From a checkpoint of a small transformer trained on Wikipedia: 5.93M parameters.
Each number is 128 + 32 x the weight over the matrix's rms, rounded and kept within 0 to 255. Layers, rows and columns count from 0. Numbers have three digits each.

# down: layer 4 MLP down (transposed), 896x224, rms 0.0555, rows 56-115, columns 0-111
# up: layer 4 MLP up, 896x224, rms 0.169, rows 57-116, columns 0-111
down56:111078158134025184121151107081174181160194080079152134131106186159181190104104052104029203099151084177108123071204142169152103093151079113123126155161092088091013161131159148196139142115109121197160114096148161151225113138148205140115165132095105113184155155126157129065162127163196136080130142118119131129109099103153092143160155142104
up57:180183094098102130202187114127117096114076130078106077156111149074142112138132120124080156097099123114177100138125089143168139114154089122132120076162104154137178132150132148122166051086090118122133151115140113157112211147145136068125156105132141031088146122092180141096137087145076127206161093117147088120143185079122138096130152127096
down57:134174107113085107055133110062116101212064084085152134176140137154114157118152123149077152091195071144109091067190121088112074054133120121119038127113128111136107105152150103130168156190173125071198132134129170105175159132151161146190136139131184121160170101099132162093173213084139164152102156064136091183101077122110182150177173130148
up58:128142122210112172175124130194136127129136101134173181138162143164086155116148101134069164130141107108093125120158134133095114132063119120147159096124136093198098135177118147080142123075141127162145144095114092108144156144190138086127168142068107106176129099093173133158147115079062162080118171120101167089175137125119142095167183114122
down58:122148184163120161119153103071122100168071131124105106145175084131136148126172136134201127157130159088126126146106129166128120074086134100075097127139110131105194162109141183076121112122186149150125096141188156108080165142127107088058115135116184104113160108185115132128160149099105114087135186111143175158151138098086178134124117192094
up59:039145124102091163155083125167155118089153147129094176153134106167104103217169102038132086135076131101133094113120122166124151090193128136130121131142104148151133120153121128132143105051096164129191125081102145132110156092115157098132119120147066127125145108183102050151129103152104128144159135088105112041104090096125128094186147124135
down59:139111144170113139186166099146127106165088098114130114192130143144120087079137071116067083194078154116163154087124177159120122081122113092148134139129196129107118162165147118140125119146116114102160155171118160119129118094190139122168131122074103143125132127136098115105111131116186145138084125165120102124116142156132169192149108094125
up60:125159113165125102153096094143092153069138156096185073113120105126173138135136121097191180119104084161048128133168143119185181121183155124152125147093139093151097103031153114160111115158134119141053177093104130082145172175105111141150087146118134139168133101126134087165107161101134089140175159152139160115160127138148129094159137148054
down60:125101153145119143121135131080107143082119118159105148121119109127161094159164166141165163086113129085109139099085107112168094164166117120125107120142114135134111130122118130100146076182118181122123202134120106101103141123133118128171111128171087103105163152139090076126130089152088105169144153140091135137075170160153093093138130144103
up61:187094076129213112083128085169069117152197147103153150109091154045090114186097200146182071056090148123072111153133192156153169125062048060166085084156091105113109181127103158092135090085128170057132129139166103107102120152121112115122133129127154092158166102137149141102096074086142181118118122133119113072150178155175150091134123134087
down61:098111135132178131088174089115160088138141109155120079143139088079139167103143126099123067084183099134119158121173139145085085174105094076101127125141110098092133165163157115105112147119165108165086142147178119143116111080153136130152124115099177135112167131132086166129103053177168124156131157142162129122149124112207067111088148169121
up62:119158121162134130100104100150104127169191100140134107114174090169147073118174045130111175136148227075096107129123086054121168120113158148150172142043106085069121134162109125137179166155132070121165159191103128093125137149180146098125166187144136065101112127122123169144102155181113103108076140127200124083144151101152166102177163092113
down62:183104163085087145112151131099171108153187082113084145048219141129171110169181102150148100173103156138149095148117116099112186059089171136127124159098105130156037156160118116127096108186096076075148108100085146079141117115089097092088147213148103165122147131105120106113160136178078116114186072121147125106139140119149121110149141151175
up63:084128115168174122113179139116123164117113124141101121090046123160143162111173151094101108116145181105159121113146127181123126119085169092086104117151150166157077160098119099117142183109075141134131088131150109103115105184108124167079045149119083120145079161149206127095179060132116115123117164103162080108074132052106214152162167127136
down63:144163159133122141142112086137149110096158118119107150166119111208158165136094096144113169129168104135126123131106132134120132136081181171112093094136120150179124108132083188067145124160121139138100128107061119087201127113122132156119134085143149086107111146170149150055054153145118207158101113176146077178111156151123121169126165149132
up64:129122141161158131122132112126168096132122117073196106071113155147021123132188191157130149145160185128107123143088135163103104147125162124134133130128159126156176151115129183171184099118155170132125129164125173136081125144121098076061118171087151219118107116145108140116138098155110165092100119160103115128102117100129198119133103077146
down64:195120139117133100077157125081071154082153137174137107082132119106126119155169165096102143070095146109174104122154132123121100128150138174131137150088114111105062077112134150105099124148127161085110149130168086126111142141102164136098114132105152136134134129094132128114154136155127139189170198137102111143198121096108090172131114188162
up65:156107149098166108130098144139134114138117173170141145087055051147112113107153076136163118079148083097109090139123148171122096124139158101167147126144135203143171061116136096194120127148178127110105085086167184158148147139153057113100160143105167121133096177170164095190130091133123109117117173118163134124101133161150090137158155096081
down65:132112149117105146049133110075129106096051090150094131129098150147070120163125200106124102145160104117118174135174142091096123171132093119135127192157197135062111158126109169113091142144111143166123159106050158125116203171119161167111103163145145112097079167138103118144088171125156098108159158148140120077083123140165063222106135195148
up66:112076119113085128127113080093141050144192129126159075153205100153116103142121096171168126139140138115132179144164044134141128157146146123173149112131134089105185087107179142126149125126116129096190049158116123145109127063109146137162122126107170158144137117103141163107103127154158152078148115114094146152150076166096117130091134149151
down66:116102183082117125138091110069115171077160141160098123078097129162117160075140189195078106143173131137131098152139125165135154108130150129122108179133097123077068145099148082128114169126123173184148168125129156100127151125138128107136182119100160092147119148151127099121101123119167110131129095152120099090159076046141125181119099123133
up67:090160186081129108108178166104075099123094127125108113158176189175101150202169099173164092119080182152166152164154106156145149157213129158140086140106225142169096097119129210077167123159090087125159153155155116183130175129124073108138163115091090075080100126137169112057179159176117084101136131136168110095116114124118116126153119172133
down67:181102127162184081109121114086111121053125059134116113103125123178142105119103226126103125106118165128118102134173091129175137133202093121170128092102212119162158171164183182132163150155146166076152178144170104178090069061110093147096129102131109068118116221152090118105151128132128142184106177144111150138087099125140169136058138089058
up68:140095077142110156107111169093111066226104120131113139154114084124129092191091162098095148152108107138080135123084088141182119054167138135077086126152169177102232160194126141127155123113134144137124169177142104141183098142113101101102162194172137101177149131126113144116177131107120115161160056138041090109071115142148111115064233147121
down68:151087080124100145106174118089167087147178113135126129038190175188090084132151145175104132191087148188118154148152139151134177161089123114117115122184092097134106103177114073188120134123092151140144118158163067165097128199122086137159126098180089154175127039212105135142133132112148058162100118111159116096114136193180143174111117088138
up69:104151146095109178178143108115170138122133143104118119159159146111130077125101108176052098095112149122136102169121171153120162106164140141140143095132157105108086161189133122141143093067148114156141126195123111132129100100130136101138117124144164125107141150115131151185058117080116145112110094083134127105161142076115187131124161129136
down69:138155062176157166107108092103071111166141089099129143117114118182128153132148123107148201138099132112149097137140138107137141157146164075106141131103131093129091112085132117151141201193107025164116116104125125041135117179136167113101122116110118135132121118142113136134146123098078103141141135099124157126099077153115127172202147134123
up70:058132111066121141131076166096121092174131164090131105098133108160058160129129185096142141104150128093164179091148149138110167161122148113156105164142090118122111104126127149183138121101117155127115175171101180166087120057112113188133127081136121091182097097059170066168121160144090157126178118080093196145116101113126167110095155113148
down70:166163162102065147090161129106101118131096145181123074088144117150092078143117069156089135100177058055167116089145056111156162135195135091178161156109090113145163127147176111084137165170113094098110095173138090119158155144187130195161146140127105119132113122086086144153128096076132140154127132129100131113128141090125201144118131102104
up71:127114160137119120138164158145134117176110111127073114154137178107128108210162112135123081143116159161087152129158102099133116122131138127140098074107143088103183094134130093132166170158139103063133123119134134175106155142171094159144149134129104179128131156194147178073104164128118168076177097187106130077148071130124103129138154165067
down71:095115184032116158149132156118062124143124131171122080150185125125133136123149159156115151110099113151104095180182128156108128124135085150121131148182117197186084135104121146126134076113117135115090114156165139177149117036135189116060173083127150128127087148040111109127161098184113178137088100148111106137140150143139106157123193128161
up72:101156068148100128144136143143106129124093091130058194131151111198129175150138122135161076143118111181137163090153097159170140073075110122112108159106105141105125141157127146100119129169075032075123171122185081100168094185121167131118129162145132049108075123103129164168123093119167132124143194125193077073178132134167149118110188127102
down72:151185167117186131171094092113119132077113091092132151149107093130107136078100118178130085040124094108139086165129088100117089107148060102107131149167131082156122087185095134158143093176149088093145162094107143129156112091122134123197167131151110114144147163126063142220091135094128118124054154144141129145113171106119143174172189165079
up73:148115107130068108118094100112110106135142110138105137132086115139107121134169117146174068133146103098182087064101147137140082148156139156089159089127138167104169097116202158162116148199112157123142102167134159100114141141104126161134082168132150141133119150123110139151119143157125130148107101129113142167148187088114146158132126073125
down73:093115179136122164148094165144146140136060097185062125118110124139160108151097158121089143187111123110111101130120143148196152132145084140158109103128139098131140095080120105159116167150111065169147091137160164127128075143098107137083116144174103113134122141155108172139151083022142114105098148124157178162116134075089116093102129141139
up74:168180099182118159149111136168129123145105094088145052146117091094154113144154087138132144166148183094061132144161123133113102133111177152158157095167116066166107101067134106118140032090189124152131165138098123138094185112117117091107137132185137115173089132123162186112111144129107152131113130125117098062129135108091102081120112112166
down74:167080175162123130135104106143202155110081140148133111109118130140128120144134148152127132141083172120130146121148140127166063094101119201121099000168128183138107129147128118042114133131064132132181077074100191103100107162153088133171083140193124126103138130096139154116112099140143082154109170105101153113126164184055121080097125237153
up75:127109091150158107149077117150097099098097127138130132064156139127108127141129121093089119102137122129162146102119144096101153109132174149166175153150131118119205110069154116129115116112102086138138172132134126163105154069153149114119132144124105133140094112124134145160116104172141128078091138122141140121075140129140161130158139108135
down75:183096069076142110127102131096147121069129130193168099109168053095143132167091131185089100077142119133129140100098167109119136125094115143155134152088088078129131122099202149080174162141103116073114167098114143111212129103117109086104117085179173142122109181094129110117125132111116163162122132079069131136109154128141215122131183086102
up76:082126092104100076093079127108158133177105138160163161144132107127133137149183069154114138129150116150181096137121128096132169123150136046144105090152128094095146173154137132111100074153122196124171075090118149168133160109138105116087142186130175150128128168075092129069125053185163128034082168064103154146097122110025120115119157154147
down76:156143127144093068135154149099084119149146117132108101137199215162155135041138128131069108163123126127084107128153114117124114109116115048106091132112152096085117138069150044121196142146157167098130125126146128105095146155117101180083080113146167081146114173110158114130152122131123129106120134100119121158105079139174161104089186120162
up77:120091117189105128128098074117134104128156109148093188092121140108169149202173130090108121153145106107067091075149123140121088099147112113090156069185106090167114142189097145201095151132112103111112127109148093156099186162095120083120090077105166145104116141169124054121180129149147144113106203086201161185144160149107106132160115139128
down77:146090145174116105161169135137084173125100138168036098134094066124176118193141105162107109083125054126089118159120120166136086094084129126131134215120159143109159190171130134135179146106146103104118040113160115122184143110110145112133127134166122108101168097159119150147161132085108150089155154124171072118162135071070164148133111099154
up78:101087120119150119102114090177044148116104124105088150070111177111142175187169139149189114138145139118182105137089079116083092079148127167160142111153124152102157110127156148140113158134161139064123116185167160093151177091137134163130106147150111136098100181127102118126082128145122125058135125109054148101071147145110106127198118105134
down78:117107143138174138180164162103180164171146157131150142136146084153102200108091060137155103134150103163116066167096095121091119160108094111099099074157121128104168185164123146091146118112140115149156141127116181108155099086062164092105141108148113127173116088117166121126132109094147126134144067111124102154155105143099075064115082149140
up79:152157121158149115099124123114128154128120107120121121101120119133098160179121131105164119105161109117127121159170114096101128111134097180152132145156116171128081141137158078114165135093098137160135150125152121150137098102123085121094113095141156115043135130157102151134109108068109086030144146210104162134076155092126107104172127172082
down79:109086131087112095179142164121147136127127103121217125131143186143134130121143104128137075183092140146087114125169143096163145188114128194094136117128198037203124157148124099173133152197101106121148127047187138151088143130097089105090137100156099127159105177139122164146151144161088210109132120147106151109130087091120107105121098089136
up80:134083123148140137105169145107142056093133187094044143188149091160122168148160126173146205110174117182134175131108129136124135154098146165141100121164094144045173122112158117075097109102110101092152122108162144158111142124124132138124141093126100108131142166167170164091153107150155176117146113088103144128094169088120173144099137138155
down80:072146142159137164117180138125094130138050139135132173138081098159104168050134131175127138127176149138098078165092117082185102173132089124168077151135142145129119137093173133136130105084103124157149140099145106076110133195127156153193096134104113121107160101134211158080193140158128119099130068096112118072138089133179054085110126121114
up81:123164155079069118132146199122082151142105159129138082158137127130175117151136153109075174136151166062109145049131138089120107091211097102132070160083146186156097109107132183068127103081124120147168123092154118134177171147115151146116112125098163073089144101122092112107148168060115131170143136145056121107143105189133142113124146167165
down81:188066167094055151113133164127139086130109132091117129056145118122078130118088140173122147138128087127176147123071172180084141169105134097199119063101164121161125200164120103158117116108153117132149110176110114102051132167158137113086135122153094134132131154097197079112122105143113109099131088109174132118153126079142149100156115096061
up82:048162136168096159038138171164136111092129158104070102139168136160152142151178139084116102124138173094156135100106151091121088102195201152141121111121122080150071110103144178102103104095111108071073134134114129151152112068086103095100104124109101098157121106190111147126096135100111097129073098131156127118106130127157165131098134080160
down82:100151142073165156162093135049075129092172182180146104091106186132135194134131115115108123167114120103110125105096137063166121066159092118161095152107127118101121126098129145102145092164109104149138142157111121120165136103116157111117193115103184156105140124149126146101105171124116158150158161124132088105143169146129183091119105144195
up83:107129158120133126102066127122111082170127111123084100111182124213134121181140110139125128126085107136187173101061140147092170125138137133137136112146159170135151103141133179060106116113146028097198169099098150187163182102109136166130132123164039143066121120119098120127097178127165107110095128116130115122137173101180140115078081124134
down83:103109122117118099148145112122214212081108148128117096100145133138142104149119091129142129090115139112130117120095102171130078183159168129178096146106163102130175105121115219207097161090111103116136184119158160160084089142108143139131165155160124115165154130147160147080125117097132117155124144153106152129144160117168184197178072144126
up84:148182135115112088055150139167081148113207159117145128117141142106108144218134186092120138232101088171203110115100138098230066111220104112184074104163124140113140122121084140110156135127199178173173121149132142128106174168138036084156089134151109102091140083105156094101096111085109076135124139032082086142133108085149115101100110170138
down84:115121114115112119136119074186096090090164120099122158182151168138135136107110082125112161102123137151106104083148111114148141102194122135112173090148147159156148138187088166137124088116178131132088103132159151148140168117127096154168093055142136112151167118119096130111164191096112124138124102125155043117123119180069116167129124141134
up85:110158142132077116072091083139114104069212187102145173164127062068117163103152135126110109094154169178128099145145107144122097124194162164164222112136155132125180124149101133175132050063200098123111111181187077092131161144199154104099144124089133141142124171136105158096100116148099135151128089111169068047140147192099176131144101070149
down85:159107127152112093162135123108153081081128148141087255071188088138133051181163087131086091145126130120129098101148188122096135121113136146101151130116137103159105105212111087079122084107149143133170135137076196164149143150119148117124187148113139119112138108184108109148106173151152088117064082110170162130179080070127133118143104087108
up86:141113128190128118110113122154137122116125050103186186120087120145099139148077143050104166152154097158160155172119173108184115125126193161187146175096163152053119092118142046109126095136104138154111154056135096152112108156181121170206098143120109099118111180142117106161124096132082093146139113128097164117125130173146094108179138107133
down86:062103145151105176164138094129097105132176142203220089160143108109103116086140113115154125135169105105060118164125136200131103122124145141155159101094128119165151093131076137120144124140171146119138139146111097178146103144117114148135059096137072135137144114143129121152087091130174135145104119094185110132156129090109137125158150127191
up87:161136117127067082141095105151135081143055213068158109107171161163106090121108149134155076133102092156155142170139137135135106107157158127070095073130096168147149114168090175090125098107088133145098104124080084097132074213171056155108113107188216114122110108127179128062134131138135168181089000120173180046130138151129140114117132085160
down87:161202126063166100139163105194158173112110138100042094136161097186125140119131223151120112218134133099175164164134156183127163108089105121083118111149138125153116152115095217131133127072066151122132126140160081149151129103056068089170099100126118218103136174208148188175108177127166058226047116124110142112161073124092147150173118178122
up88:147110093163119129120141083132130132109150113116083124137124123112124121139137149065103121138144124157132142109138150154084161082187138132116126114067114049081120175115124138084120110122120095160111119137147131119151121159163191120134091125132131108135107117133126187192158073099131099131145132096151112138113106096120145145187105129124
down88:169107131080113255067116077156119190151091152142141159105040071120137138110135112074095184065084206100089144037148123040111052099190179117173154061082185155121119122146090149116144154090213145151092100063080166145184143147092151060153199138071113171162168172121015146116106135096141107082109159104129193145146120180119106104131121158174
up89:135138152086155093166148117131198090133117104193050124115173126127173123082181067094147076143111147152154108053139132150181113160170132086162056119116175155107132163132114172138098127144149180093131087060103139111152137115163092140122134131113113183099149104143171088170096064103075128176078108075131065099124159096125183144110141107133
down89:107111148143114110102158088118113116158141097133126163179088148131164107095132108107120176138199138135108120087125165104104067161110126138129127111170122143126091117107142093057120147189134116149129140134112156119119103154101074077120178096166133121105136122182096158115070159163074102149147091157139089161097145094091146128120146092180
up90:089161108162101171112166190117123139135136160154105095146126127131152109143146117099161122104147118125099116127098173108063152114101139170095138125144121174115174184153118079146092141096100105138099186124061132114168119091120082144077118167143191133191113139063159134079130064109096138098142160154082137207090103112076168137157114115123
down90:073105144084116120152168128076154213142107122091147133131123160153158155107144132104178141167147163124106124146139137099137122092114105157160167161167099130116163098090139138155073106126144084116075146106143174157170141056106148096098120181096136124085114130130148133057150126092128145189099115157104115161125167149092159146166101148161
up91:043098127119149078176098096140194104125117115138112163080150109112109129175131109098134181085122140060133139131158175108108134142168155129143090152153096103102189117161078121149083088130125103066172127073155162097091171106115119172142173137174089126147170170090112062160133113144099093116097133184162163127158144115113182122109105104126
down91:150087140112192122122157128131117141081144156186147182055102078142107201119105106135084136087142078187116093109165096171157120088111056137119067160096102108139135134116140159095074119141072223103147176116181158151107116133140122079074094140073075115133148169148098144129101119130111080047192102125192125084162180083163161130148104148155
up92:098170091204123113090158073094111117173104069129118141137121093144126101133093126122116130162116148162074117100111097132172165131159124141106089110113154183120148100049130144139102097125146178091162119091185139098162139157134134135151106113162163125130109092114146162140126188097146107083160092184142160194125161108184147139175154138105
down92:122064124112127071159088139182202188118163124133098125119064152149162101104143158069146134100111164114170125139132156149121125122077115146085064146170126085115110180085061123165161137140119083115158141104151114120144145130144104129148135135142115119072152118119106171117175065129077147119122109159094112105097148120133074181101133190113
up93:150180072065172135078078169137135140130091138087100114160088204195130182135123185218105094146120096065148068118118208102081192120179164101093117153117084133090135172150104104164119070106093177115122134148113149166076158231097109091187111112146043089153117080125111115118155097091119173136115108116101186117141099122097095139065171170146
down93:164176174114138132177103167120112117140139114198158114061114130089171107077102125092110165191170138179118085095149144119165148164154104077120166127146155131148099160149114199155063089135097109096146148129142105137132166131126145112077138118085198118118093114152128133116116085157133108078186095128119158179148108105137166131165099145148
up94:117105119124109134098151126110150132174113122059147157178162108189158145111161117148115137089222117129103070126087181082075144100147120125126135142097121144158153097141102167116149098131100120092126201169078149146137205106169077076126117092103104098091114095091121138074129129144156075117166159165177158202110152123154124072135160136115
down94:167135150176099158126112114108085126089113140148115158163141071111117114165141149093110129186162103155133111101045153137133127116180138129170128168087146100110093128129151169129152124110135157183132119079131170179119144177079107128150139090181100120118153176162136094124150106161133079152140145072097165066078143127095116159078103133145
up95:146077129093176185116106163187091086161103079111130083077129127128088086125114098102082176130176118133130155134098129134168146133111128185098121165107067114121142068083132135125090134161113113186121194136096121146107161132124098142140176138061097130126060109133159129151122185101101077100124198107194132098131095161083091123149185192120
down95:188099096122218110131089134137107085139144136130128170129139136139075120086144110108133129117120063126099207059204176105141138153110119176182148136127139159166168112081116124116116151106133123164125163128109118099196090153081049137176137124117104166120103102139116108086093129167143102093125162160126126130119112175119115097164128107173
up96:150171148108114199115119178188144146145173137174104061188117113141106119120140114162090104075137136130102141139171112120099133087075142120194140087105105159103137145058116141146081085152154147153145149140100073106174126106106135186082109162121104119110189148118062131096140152145158125160083128125130155144148115093144139140122100164165
down96:115130052094172116097134139126084163092173123102104147161081128155138140095119105089104114142221138124124089147103078149162088139135093075189081189192096148110090154124142148104138125175143073200052158151136133152135110151130206131125140139166118121110148197101106123113124118079093095068135114124107101101153148180113107103139124135120
up97:102144148157122143072181103075180114141091165118124145165134148099130164192141142115083148148097111156116123104061128097133155131054084126121158159076129133111167108147080070151136085116106142144179129183155190097140117096156104162064109156144086109111117160135128085132134129133134149137099155117124125124089160135118099125079214128133
down97:098066157099076127158089147125086169117168105110139046136136161181070156059143172136133056159102171184126143158063144093138062152112111136108120169104130080162093177115154149154199131081125146169163182141139174129153064131124198148120109109126174127133151156194109188141133171163086127142067103110112119105147104111121147142125144095105
up98:089115137196160137130123111129079141184099117167134136134192131150091097138124141100144190122080138132085127125134103105137109135097156133099117124094121101120101136125118125129103148123153100111140126121110157239110142159114108130168064118158145123175124109124151128123154118084104109132091153116140155156105114129098184137122088113086
down98:153083149136132117160124079124107178080096140055149095105145140155117159105127115114139085125102123122122112095139113165138176135133129176089109135126142125125094064148153156124100160191164112135106114106109096082124145175130090101094137123105109116125120109114115089055191108162105101151194134136084144151084121132150119123112182114129
up99:111154117144100106129181159130122104108151164096129034136143175173185178163173117069203113111084141051020133134114106136163156147126105126126134112152119139105142124113090185135102128119123125128124167133133083124094122095106130126119081122109108169135169134136097157096157163144179155107084111129126127139160148168162165178161142099112
down99:080150156139130109078152108105092100143094053195139063117177141176053106149092144069137125129088126096117209158097089089113158105170133117132153116138145135119125098183129126125197167094186150090131111095139078171102143131120110162149145129126165080137148127123131186071161172160074166156136112174142099152169163178135131150155175150123
up100:133163061159131068116071154165117098082160136149100131121123140119139139102112158161107108141173146099136099139181089165099123116110169102152129118147172105141127167170041103143090136110143138138047084122107181130090145124212120146108142207142103191092152150143128103138135126134192136081150160122119200108115127188168131143169116143153
down100:140110110077142096140117148151166159150140123137063126149143135095176112163125093118103159123086135153146125166115152166110136129167106145096043177159084112108116098074152124144121154141171119128116122103114146190113070160183103129106157124152067113135129125137144131115114143132121112168125133117157081127155179173134195115117149138094
up101:186092119144134132084085139131134118114151106143141078085121150146119161109145111104149070120113149197071118096088096131135138155133130132178099130077127130121095108142128143161071124127140113124132133135112177092078158163181105181138098080133106129081075125101173137111157131102144162113114080085155121166108142139163061152163100137121
down101:128157126107069159116117155118121101153075155119168167161096125099128114135143111138021133149168130105103120176126081114141133114112068163071164124107065171144127162115110125137209052190154153163169166157193133216151149066169166098086103157096133126132107164158085115215101146180135100075164220054145122092110122169136143121126151108125
up102:056128091119132085146106165181134082169116127181158119129137125101120140156160113118106128152145114186144081130107153139085080114134091144121126161110107153161150126114137064075084105116087189197110092172167096112103123113134169219150128108170048057141113081141091167114104163098151100069080123214108133075110108093142130149126117114150
down102:146195164102160175156126102123128070130140127125138147153065092190058146101128154100167156106142085108109099147214130096125079170127132131144103105145119182095054112162121104100151167142123100202151062197126121137122105154119168103170163084186103085115145157163140156127129162116099140084149153152158026147120069132134140147090113162084
up103:177104139130105111147120131130169117118143140101130107120128122124101129135144132140146128121116116129106082107165134117197095119080170184133147172152149106100111138051107133130102119135141108119120152093152080098171092125173140083114121124144140164146137140112153135102149108192113135144086110108089112149137137109097138122097133119146
down103:079084125122141138146137155078154134101122107198106137146114143079120117130078129077117119141145165149171200091116053108081184096166125130148172133130121203086118153171143135099102133141125161125150149151160139129132152082139105145136138114075124105132150145112050195181085153133099125164172145055167176093139135134094143100098110105115
up104:157031144128097095183119137145141086171122146067148084129137181145145129117089154101178154101124096161153134100145112155199094191126116102101136119139089162122111083130130134128126087115064085099149129094102172193148148195154123127145133166158173093156074071128128133083129160140118113185110085142133174114178175071144161118154122112093
down104:149072103147156110163108123170181147190118108143098107129161141211114102081161164184124064157124120149229144054191098085069041122137074056107146145098156129156094172215103079130197122067062186117138086113143143191174034190107129138223159157151160158166157102168127106122137135139143138086127112150074173106166080140168143134109127150168
up105:133082112102163134192198178139109117116162184124146145127134057134108143159133134079071063129080113109062141108088134078104125121098132189110154164102135141079167162152156139150129137126148092135155157107115112114114148130155059158074107107187099057148114139134098134131081108185171157158171121149164118142070122137133106155070115090130
down105:082078122065107118132107138131086123135132116118105136145068114125165162126122110152100125131063113112105160073175143122075128149148114098159081152197061130082144176128147120174118123094176149131141149146169140106131113129168117070141155108091130117131220170157085086139104133198094150169087109124112151134119126090106125112086139206111
up106:098105147083192129088120169111155166152119085180163082142124093149119121083078100147056121072146111124103070198078136148114139050126133156138125116177182130104134158135136151166155081152112103086154133086124166106145180072139160098090181097093158139103056132124155137125073059147144154149103173122105080127136140175130123055099126102058
down106:075115130139082173123090124145128111110074198145102165112139161061177112110104128113152109150138135073127138137144082109162099150109163135154119155167123140118128118137176162125095172107079129125143106133070185103102125126126125138111143139110121158111181089057174107145106123092158132144087136132090171149131104094122065127131106147143
up107:114142147112133119144109070133133176176097145113099180129173137104140173140150161112096164065130116150131131155103127146088101154071112183121130150087119134071135096115148102101184148088094138137175213062143130100119162159136131121165086115102133138099150135147100135107174179104096158199159103128106132111107136128110109114088143143165
down107:140141117116127086090057162176153142180141106139140160124084132125101081123205154132103130133156109138113109199126114093134064080151129042109116118123170143159158093075095133114136104137158094140125151114089158112114089118138129151113120087152107138109131120131155114174097102181183140100127167091136177132127138131100120189177101068082
up108:109104134194136187115133145124130085091165119098106189114184087051092137197141104145137146192142184150100166154122089091150179129103138073205112102184117128079224093151116163159144125093094119137151167107082098109134084095127129094169169166130126120188112124195161174197141169101089096093129117052170102139101120085112122199109137070101
down108:149094056129102100123165178161164123137073168050119103180161116114123168111087111172119096102118083136100093108168137175141135126080133153128114085163114131152156172107077088090120113119134140153153066148072144191132177146150104150107118124145204101168109091107132172142141160134174131128183103163143097100173142163120097116137095141148
up109:175189132091135088120105118104112113151134118131131147161190151174138084109092195138184139153137129111128142099143145139108153129143083081165120154117154094125167150130162116148115096140122087172100130131104145126113117158166140117104148162157133154198099165122124185175097103094129123090116093103085128137061112093218119160183119110120
down109:160064126099154166147145137170112101160085128111116106093092120154132146135127162126059083093163112130140126136146106157173116111162098136138145114135111159072111115060213132097131132101093204150159141147088159103113135119124194095118105133127133102077147106101112137034153131180124093139136242070053103086154155079148175107109183115124
up110:127149108119106081150156108137194064161139113073150145110134175177116136118124092086123169126210161117145109115121131110091070107095166125168140160162149137057137119172140144105139122092085130128111155121095146153112117162164123114142156144077109132144149119146124110152138141107135129119098037167131189134070152136101133195139134179062
down110:130168115197132134137156086124074168146132135181124125092097127104147093080109121139099144127078101135061148113173098112116126111120108164145155165144177113190137123069148135116094134085067099115178158101159097094120111147150145134083133126133095177149141154113109117180139097118138108117155158116150113136120173113136130099122125116091
up111:103121100110086125114168128139118104097105136117106150090112207156162148074129122098127086074140098045070151126090141152102095172083184098151102063153166159100100140142228147146135179073127129100136122170147135099152100144064108096154118102180143092184098123097146148141091076150050143172093146088145077175117120118157123124135126108184
down111:149114129113110154164127097130206084090145153148123162144125172135108144112152148124146155080058146082117077123155153132047135156111164072116134092125166129114134158131144177136129092112148147090088117193184126153115125072046106112101151111158070087093094151100120106114151097180147149121134235095154136149119099092149151119172139099147
up112:083204108155081084120164081048082129144118171138114124083143112036148099165078157097172135122158105140109157115159141149094090124131196135133150135155097120062166094040125125125128170098107133141139106146144104134152133152048079093147105140157149216117091110133076171130141167052150138106122128168108132052175182124122126176151124148151
down112:127120158168135125070087118131110124139145136077206111194103152126168181164096106105117112128168136151142113146153144109162143182125092120097068124125123116122104105159121097169191126072120147105117124119170116167112125102108157067133117111118134177134152097132113083136133135109121127097063127088149197139166077136107082130092147194123
up113:195142134110084094156125100150162098087143185113184119151116131149053203122095145121163121132114148144084137091113104151087139083209145173093107159117139195117196117104170071097149117159162149090135113147103113160134098139125082081133104126104112121182099131138053116131096157109156171069103181141166101115103154112102101141087126141155
down113:221009045086151133073145125125199140053159073179092133112191122085091204047099091123067113127196152059089060094115199255163141090078141124013104175178217084202188088041176138092188119115047135081111209239142140093151053083165144126106132130205148100067220098073088150131101149192129088084125134102091120134146166146167074091121051145111
up114:138114180105155140174119183141153132119174112141084055125109097181176102111108108144082097134071129119138126124097127154172157128120184098099173099129142144089155114103069126107137092111120095096122156171062096192143168124185158127117092085146162100156097065091140139097136170147144165122170148097164092123091064119171120144179141148183
down114:160101112152123130137141141112097143089159127108092112122160083125149164148137167157088146158098101156125132108128166150050148158109170067112090151091101062082153052120092142144183097117128137091134163108098122096128130173140148135164100137133138085130180156137093133172109090111133068158193095039173085174172141146070235142109147101110
up115:120084168099225067141126038140095164134119186168149112188104133165124086128080129113147126096119143068162157174131151077165078133123123101146149160158104161114168165168092111110112102141131121184110063158103153151178131114180208122137103167127144113122159182140132138056084157119109108161115104109163134088186216083140082128152130159097
down115:108087111109155160119188111097149126106081089127112144129141137170150152088175129116070147205162170104136171107113071077055131145069139117169094084204112156110097164157129118163123153186116166110138132090149159136162198066125073148128101138139139123142128128156088131122131144125112114118130232122154169086207114139154135122078115120156
up116:122147112113145152145123165185158106099129157101162093138113048147124117135118092168117107115108144168128107141149117185123175136114140081141175124136171210083135133114132134142116111134111121101123078124099115115081127065153135138124176114131148150147083110105138097095160114122116119108153115098183138149127126147156161129173112117112